Weights of a small GPT-style language model, trained from scratch on English Wikipedia.
Size: 9 layers, width 64, 1 head of 64, MLP 512 tanh GELU, vocabulary 1024, 0.878M parameters.
Training: a variant of SOAP for these matrices, 132M tokens.
Each number is 128 + 32 x the weight over its row's rms, rounded and kept within 0 to 255. Layers, rows and columns count from 0. Numbers have three digits each. The size before them is the row's rms in percent of the matrix's.

# layer 4 MLP down, 64x512, rms 0.261, rows 0-50, columns 0-127
100:157089121129143134123111103177065148125107130126098120124098075165094117076120131195176086109147112085082108100081125095166159138112134174103103110171150208119136082142108169137132084099152135128091083075170103106149107222125159120177146134055180136105097107098133100136169133129140063111150157077117093111118194124123099080142151144143117154134114116116092178087086133130171141131088
098:148149151142166141131132102150151165145119136068146108137203153112065111156203101147175107110098101160102129132165121111183119134176101108126094087152110125133158097136057097059094138165117143114177154088121072152135108060196107115132163154167104147086149137105156159115134126142142124121175081185096204144150165134131166144142157113133118124105109096176136133052101160101203148123068
103:158127134080146114173168098156156137051137126129147137146111131069122100213142171123081064146175172049097168111139192111110101052102163130181148152153103116123165135105172154137115107139090119094141114103149138114159076117162106120159122153164142115126133138095072136148105108081073125130087193122139134089108147159146094149203084120168128113148120111132125152056130128084135093127140
102:161139070188151206145118105127172119088112160104114107138149137117139080152143185101140107142100145129133162141150143208110115184111115122116088153095146126139102146107079175112048140070163171121154149118108169103192090175146164124133097126186133041144190079090122124099164107117108124085089149135097140082225120182127148110136149116129151175070125072121147123129108120106162160130112
094:100112164152135135131120117125189134122097140110123084119152047125142157116135123187058151147103131116148116115114145109158149077099108146079104134139140149124119175145129116203065110128143123194136149074138107168118143123115130183094160155144073133074119148139041126105191134167174108152140122144129153103185091155128146158073109113095099115095133152134090132151075102112137142138159
097:147134098120137128119108139171187136155131137159171129090063177101135121121127100111136116096087138163095146149134101153136097137149100088123167069181103148154156084139140115105144107100120121120166137043083070161142115105104172138087135111143097083146110105152074071104099129083190150155126122162108087117120190175081153080186180097086153163109112085086087127148120144111087162121128
096:143122129135124129116108116128137114119169138194129110135148143087140154150044125121098112137140142068129134128126102100148120164119102147142181133066091096111134116127111125157100167100142116152166124077080040087116094102127125106152142148180096151125111148143140149165091119151126131110128150149137136158145083118167100110081077071128146095111098148134115110156131124113151154112179
099:194129143142144176146080155149155151140180146167164131121153136179130141130160101135160106149138129142109160160144145082033144130144108116129131145096118081163163097149103104165190079118145114185156183094093103116175097043129106151167066140106061065183116119107128093145095158112170159125108126094114152110168085139124153149154148116157159120118156175132103114128079193121113132091087
096:136127071109180112097144156125088121145100145053153117125129182099128110177156090106173126104153127156107118102131126121142096118161180105103077121178063157124176010127120084074101130117187080124123145189135132112125133079155049193135143122129148196134114083105147093143130118089153152141063067105164143139121113152143139155157103166084111158105094121099113140177112088115131175114067
106:125143148070080145168144164102150114024138113136161107070157108101114115061180115125114148141118110125124134100123100145106098132163080149135147105128093152100136141135097130138098084162107140129160109188076177042157168098129145122065096143170134138103172069069120116115096138123137132135153124147100136184124119141093140092177083063105163121160119138086129176056097108137129110166059
104:138098128110121151172118176189131117091164143137112107143123133101097123179213072177111114160143146114157130132139119169177133105091069147110080107147096133132067160131115152111209110170129139093146103103099119136123164150145131179119139148153114179082144156053115127125115103126131150109117139153132118086158136156124127136139102090142060089149161091127117160132064180113096109032167
103:158149182140094167137175108165101145158124137145130149131090129162123129118085157136163067103076108031156121112145150144190091107176107121084102093164129206147161100116131094121092148162135113094129093151121115124124121176189094021089130114116161157163134103181147190089164147063090124115114121122108119107111212112126139151158135152135140147168118158159133109153108106109117175113114
099:115148123093130154102099112124151086131106130105121116131156152156138084079088131102160117165113148090173162116123137176148127150113114105182059109070103115118102156128096107106096157163146062131120114093096123137092149139144092154139077112151112132103145093138117094102075084202082159155119081115080129152151118162101120110085203075162129134146093142090111037115136107095127139129125
094:140122141093137148141181157087111090106118146092128184096130116087136125157135151096138076112157137138111132102175066149083202130164131159099132113130098047128038086114112066148089089105103099128143129155146168129165148110138146213180139173134090114123091120083091139082109123117119163095149115108123208117099144133088143108107092123132180138157154134182111181145107162184160126187144
098:102165086154163180108144134106102129139146116135076149148134130135124184153106176063153112117092132155162095145075151188118155169105141129192187214117131122136144123147171130133154110124106154141105110150096204110155156154175154149136120137142118054130075096087096125122179157103116127134177159090075149090170157156142159075129158125188124192146177111083172176086154110081141099139126
096:085102165173125134114091093111176155163127114149171149121170125082144146141125109131156097153147097107130102126092169085154131090185232148126165120090133164120177182142168156139127189158158169150168138160146178129107155158136110193125104120121094126103156110136129136136081104171144134126150144105122066111101146079104148121111145133170151142121167122120191120102133180107199126147151
101:108095146098141129133105158122071092119124161086140181105209085144160152120155105119108154162131120179132180122143174108114116084196143133091174122092033075127119102111153123143076103105121155139113146144120154108173143030157108112175075103112113172113137149122139157122109070145162134100102104134104107061149124117195118137211092106143115117123122230126140086176150129112162149163124
099:157118127145119109147120114105085156090159127110098133133130125124052186121135184137151075141152132182134113134069136100124176143165137099098127125173118136133131166148207137185185130107122137096158113146204163106118119187124110120099138118122117108161088067135192115154148146057113153152119138084179076122061134163113104110117146129127130132127112120165124178124167108166075154109122
096:157164136120088154156138139108114137111102150085092121068128152113127174114129142153127097131069101071126148120105118155150165118117116096125121080179144119121121176145082123102097116149107065146130126121202096182172186114084124055067135170108169124167142083137125075182108100086069143069119093146117122160110175148080153080136125113154131117132111095109087168092098094138195165108187
097:094118126113124162088131140105135110073100146132126141145076104066117113104140114184116075144182140098099160128094097157134126175145085112139155105133128148147121146135138137201131144147099134107162148091171144192126111179139123166155069116145095154096098079103076134137099146161135138143148124160112117159117090153102087096224175097158140168073164170073041146133138068100172111172107
095:123132198098138160125098147176142087131126157163154083077148156168154125118132093141165102164102086116150109149119108161055212056120122102135136146128096133166086081146168167099141126139120155147184129075146180189157145110126154120074127104126089152120214166103125138152125142138180122117079119077116161110114137124093113158135147095143100117081155179204101061145144117115117112125115
105:139161119132074112130177123114117094108123132164150153115132088168136116090122162144120112160089094120118125107115079154122103086106130115136168144173148176126123196107094141080126117097093168115118112105071195185147146142110209141165104114148177135120118132132145132118153127117110105117120148073111137206136142166077124134124116152164152126155080145048126123116111102104142087117091
102:146107125057175144164105160167174084093111142099166155159098141153128107112113124120144144130119142199165114129129113128136174125095146107130125108168079163128119122150133138089202123122098135148097142143118121105144077168092153142198155124119129213135159164119125092116131171075127113134115129096129111185148154105089137133183089107134109115152056086124070091117120066086098114190190
098:102103101131159083137157141143117086150096113138110173125126185129155065074079135121102131147129165132159097092122087155162127087122126098105095080128120140113061119131120190164140112077127178145133072122124162141068080189124125133194106139121176149103125136156137078119123146101110070107112163124132146150113139132163128093144099078102103117143140074104065128164126172097122098146129
098:118115122124138120125158096115101149114114137076140155118107096127074126195107118099121099149177141156084156114131097112098098173160110115141098028170131093123151102111211132096188121105029080114134103158167176129184138153140113132158107109087187190124094190128127129131135158147149092162119185111126105062128078115124136166189143180134122106137098077150118161109167131124178164142099
096:099124131169171122090127156091064102134142110158118123063122115102076160135119085132120108098139126112094085124096144138179128098140210042162110103101109113106151111147138063053139107139117111160172150069158191139126121122111104157170105081170087159138145137092158165130093093065180104133084169113104129144136120077141070160091167063107093129120225103150114134040070111106134106135093
104:113121050116155057111133107218128115192139132176068165159066136118122164105186103158165119103101170154152130110074123088193122104117132116147140133176116184107148116124199090133163111109125141081110114084131090121103079088065162137167148140097152094147084105135167125151099124127111138117116111175089161080131119231132132191188141116139119137147079076126122082148130135151123107151141
098:110170149054128115108108039104130106141079127146122119135117174086078107091077144157139119102098142175131143110136130148155136176105134177063128116165125158095103071110097088140135175126129106168105124158140147147183150079168122172155102130120151149171101110130113132154095138112137107145112111099144079144085144149085100086132129116112128151133221137153123126150096085150087153165151
104:126104121114166094096128176081105110142102129095138108044145135174111120139138167142112047146125167172086079090097125082165129143078207144180113153194098137104146109109145142124129117125158094128153110136148159090202118213158157139126133121113129094143093208102079131137143123132151133100104075096089186164072064168125133161093142141120111111130078144132096178147129152137102143129125
094:141096147108188122136175101075067111112094155160157110113161126204132096133099125080190108109134143068063120127111180145102143132164181145099147124112104122134111084131140166145158118061119193156045199175166165118065173135167081126126115147135108111106170037072127097167202084098152137115136152075101167120154153170124136155041118082157139091134107184131086158134127125077143180115092
096:111159153190138113120089069159139153129123156160127061106154104172166128117139097102129133109158092163150135133146091098139141117169201176116151102143135060138127144135089255182143163160101107157193146091113065116150131152149147126086124093088169092133143132105141086129139087126150111084116070157109149182147119168112102123150120177180170077134132147099104136118119129133161129136150
108:158108107203137104175107152094117103091091116073139117105073127132139202100098101117091089199174142119142117096109107142149202159122056095060120158097114147091139099142141139139153131140122143092128196183153176152123150061110089187136065148131056100151140157114066194115112118100098166126107113168141130144136180172104176132163141162094149110133093149159101150131096106101168076139110
099:157098145152145127142147168060200101126138109149123155116126087158081112144172120169109101120117173177117153093112082109017119151115121156126089122169113155087135158108104140122092110129132122095148132232098160160131156150133109152153156120167095176108095050085083079135129153090135131205081110086116142104085114131105128135061106169128115182138107166092121124088150130116150133163100
101:147194130143145122135132078149114099102144142173131132124182115169149131111144134090150100167162093142091104133144083102104159157144153191206161134157111121131117107134091114156157117083142165130069145199133116087159145138156136110170127158090107191166055087097127171129128077151120093120151124141157184131131144138119127069077115171129147147198139128131148189072132172151106078190109
097:156110181139121132152124147127167164130162149127104088137131087118093165128124149104181092151113153163106154122185160100110105091167157132200191143063093114122116110142165134082037101084075132165148160169090166094179142132182144090137142118131174097161066141110126140108138177130050095106148103114119142102183146137100130124171149110092136090084104133140115163131172142117143099108114
099:145177125146126163166126095146128102114135142097108149132098144080150153184126120089115106112140146124153129135166183164087151160149106140124100194105128059119106030160065121115122137143136115108152156176181035140107091140154106186109119142154021065146111072110119181153107184104122158119175155178165156162125181106152142125117108110160132156067169114170086132141149079179145150146178
097:140165098095104140143187098170145154158178132142162191128095150082133142133133132154185132100132149085158138128071163130147118081115149112163148095113104129130134209122120081093132137109132168149163192095102193100131129119131124135153096113127142092114099099135126140119133097092156096137131083129103141121064124174129128174155103097105097156134152144093105132122138169106098104130149
106:147124116114202097166139086122111150130160159168102151119153164118158132107105180165158157125092149139102172107165157176109144149152123171127140153131116171113152099094122147133039091144131142123124080139137098157207170116105110141175155198142050124131175174110119095128123150154083131113096168154163070121100154184106141142194098147165198150157148099142048175156189149143173085091091
106:109119040113138144136121162143167136107123127118119127040178144104126116132076127114116142107168148147174103144134148122120056126116206160123107141131149109127108124125090126117099127161112062116124173124129197112135149156124089140129082115112119158110118111113104138147119104145152245138130150132133114104136155174139133098111127128134130164140100116148134096138034189088120125167155
103:149121128123149121162081196104176090166156144102099139139083142114155182138158121096182094137119167147196153109088120159078124154128140113059149131127158076116142096140147139111203157111087163167172136109134028145157090106126150160124116161186095105151098087094118117125194156129174102114122100115151116166123120152139107129120171075154114154144166203133149096173103088134096195080166
104:137103135137126124089136117135101112113145155140131129078148142124165138105205107108172128138118146100070175134122053082130172105124192099153147154146121143117125120132113101107109127069109152126166120064129042084151094145100135195060100079119087136177112094068122142168121149178159124139153121108115175092135093188105143142164149135098158130109112154140134154132138133192159112076128
100:131085147113075096096076076104106168132116103158111160065171092071154123136093142115157090140116166191115147079115156083155120135102066141183132083119173153086119154107052172137117148193150104117152151097059119149154187194106157111108122125120127103154091131093088123120152143091137105106148114085120093131062094134125100066155137121124130121129121159190127164081119110134123116052105
097:144152117089135109140129127158115179146140156133118135060124151118118141126144138122161127123128154112075131114153171095082190158149077164144140128096151131102113235115188180133159169183159206108159153096028082058129144094112169059162125148141208101173103107137163165076190129164146149128112134111102128119092144140083137082161087126144182071152114130148090123174127090110115139112139
099:145163106128166128175163096123116168171177126113116178086142158135135158113143137149134110113158188210104102136084138131120127084140171112162105099066154118105146162131122124121151106138097127136183079105112081107129158136129126146110120124083147100037131144103100118073095097086156161120146053161125149166118132159093143115102146062124118127127158119085120121156114159171178168095085
099:136113131135139138138103143127064177125149108130128090075170103140127119090121139117094118142128125133123134143111161149083159130177192121136160127117131147133149108130087146099160124136119102143107086165117185146173165154109109134097070150126073157163127173106121060163184087108112167053113127128163173150088137183146113136168140082149121143120049124169119097091102108133119181054105
099:118129099065106129089111074130115129115096124166084146085152130070102097023089172103131116154075153181090142109118092103163146107111122145200125116141104064080087171121158109162090108140075117100162104167102180157155125126104142114069155067114195118132092135134152158119133168134135079105185136098163126094124105105084132148063091154116146109152151149130111133165083088162070122168129
104:123094148163163099117107099132089112168113116159094124119139126140153161071083130171097105187160067139157075105117039104047109098115127106086176121188129157110086126141130137091108143151091120151138121119169081177108135130092149153129107091110194207117136162182065141190105086156174135130149103129122110132095082175138146130183107139142117092153139108120111068209118166153131142148107
102:142153149119084124149134116185136114082124098112102148064149112092119165131126119165097118142121085093128117085129089080150098141117138109193179106166160083103092130122073051163165129125094153117186124180154105117145138144139138031105099140145129106146103105104134148100189147102118157085113176144150016084138086150121120160158124096109126120143143159141101146104117137150083098153194
100:093120115131152100131107149122191145153130131102119097130107053105151153146125126182108072175201123133170121130128064184082153184129128167116116119132100080117061118151134141151173151116122087150126107193100094201143160118110140182107144106166108149090138136126124114129119169155132117185090158102144074127157124121157094099080124106111130111084130166158098164148093120122145111172078
097:160177157112077163143156118110126139120193151146150133096147103121071104109123123098100088121176164129079134152142110060139119156132155136132124166147134108148158102129142081109107161080164158135087155135065154104128121113173084149121137126143095118114110098161151140160140152067160117120188180078159074148125152165109131143114056124110181134133112163142135132108102074115110166155150
110:100113084120146129160055120175110115168150128159135134114153123080153173155161187191131124083112099149158165135082134114028146169140046106060180107077093094121112144127087157126099120172142125155125153069128060103122150128090138154200084150109020130131043086057093175109106116142178153124129163145154166118155089104134139076092095120115125116145101179137185152107096113113169156133144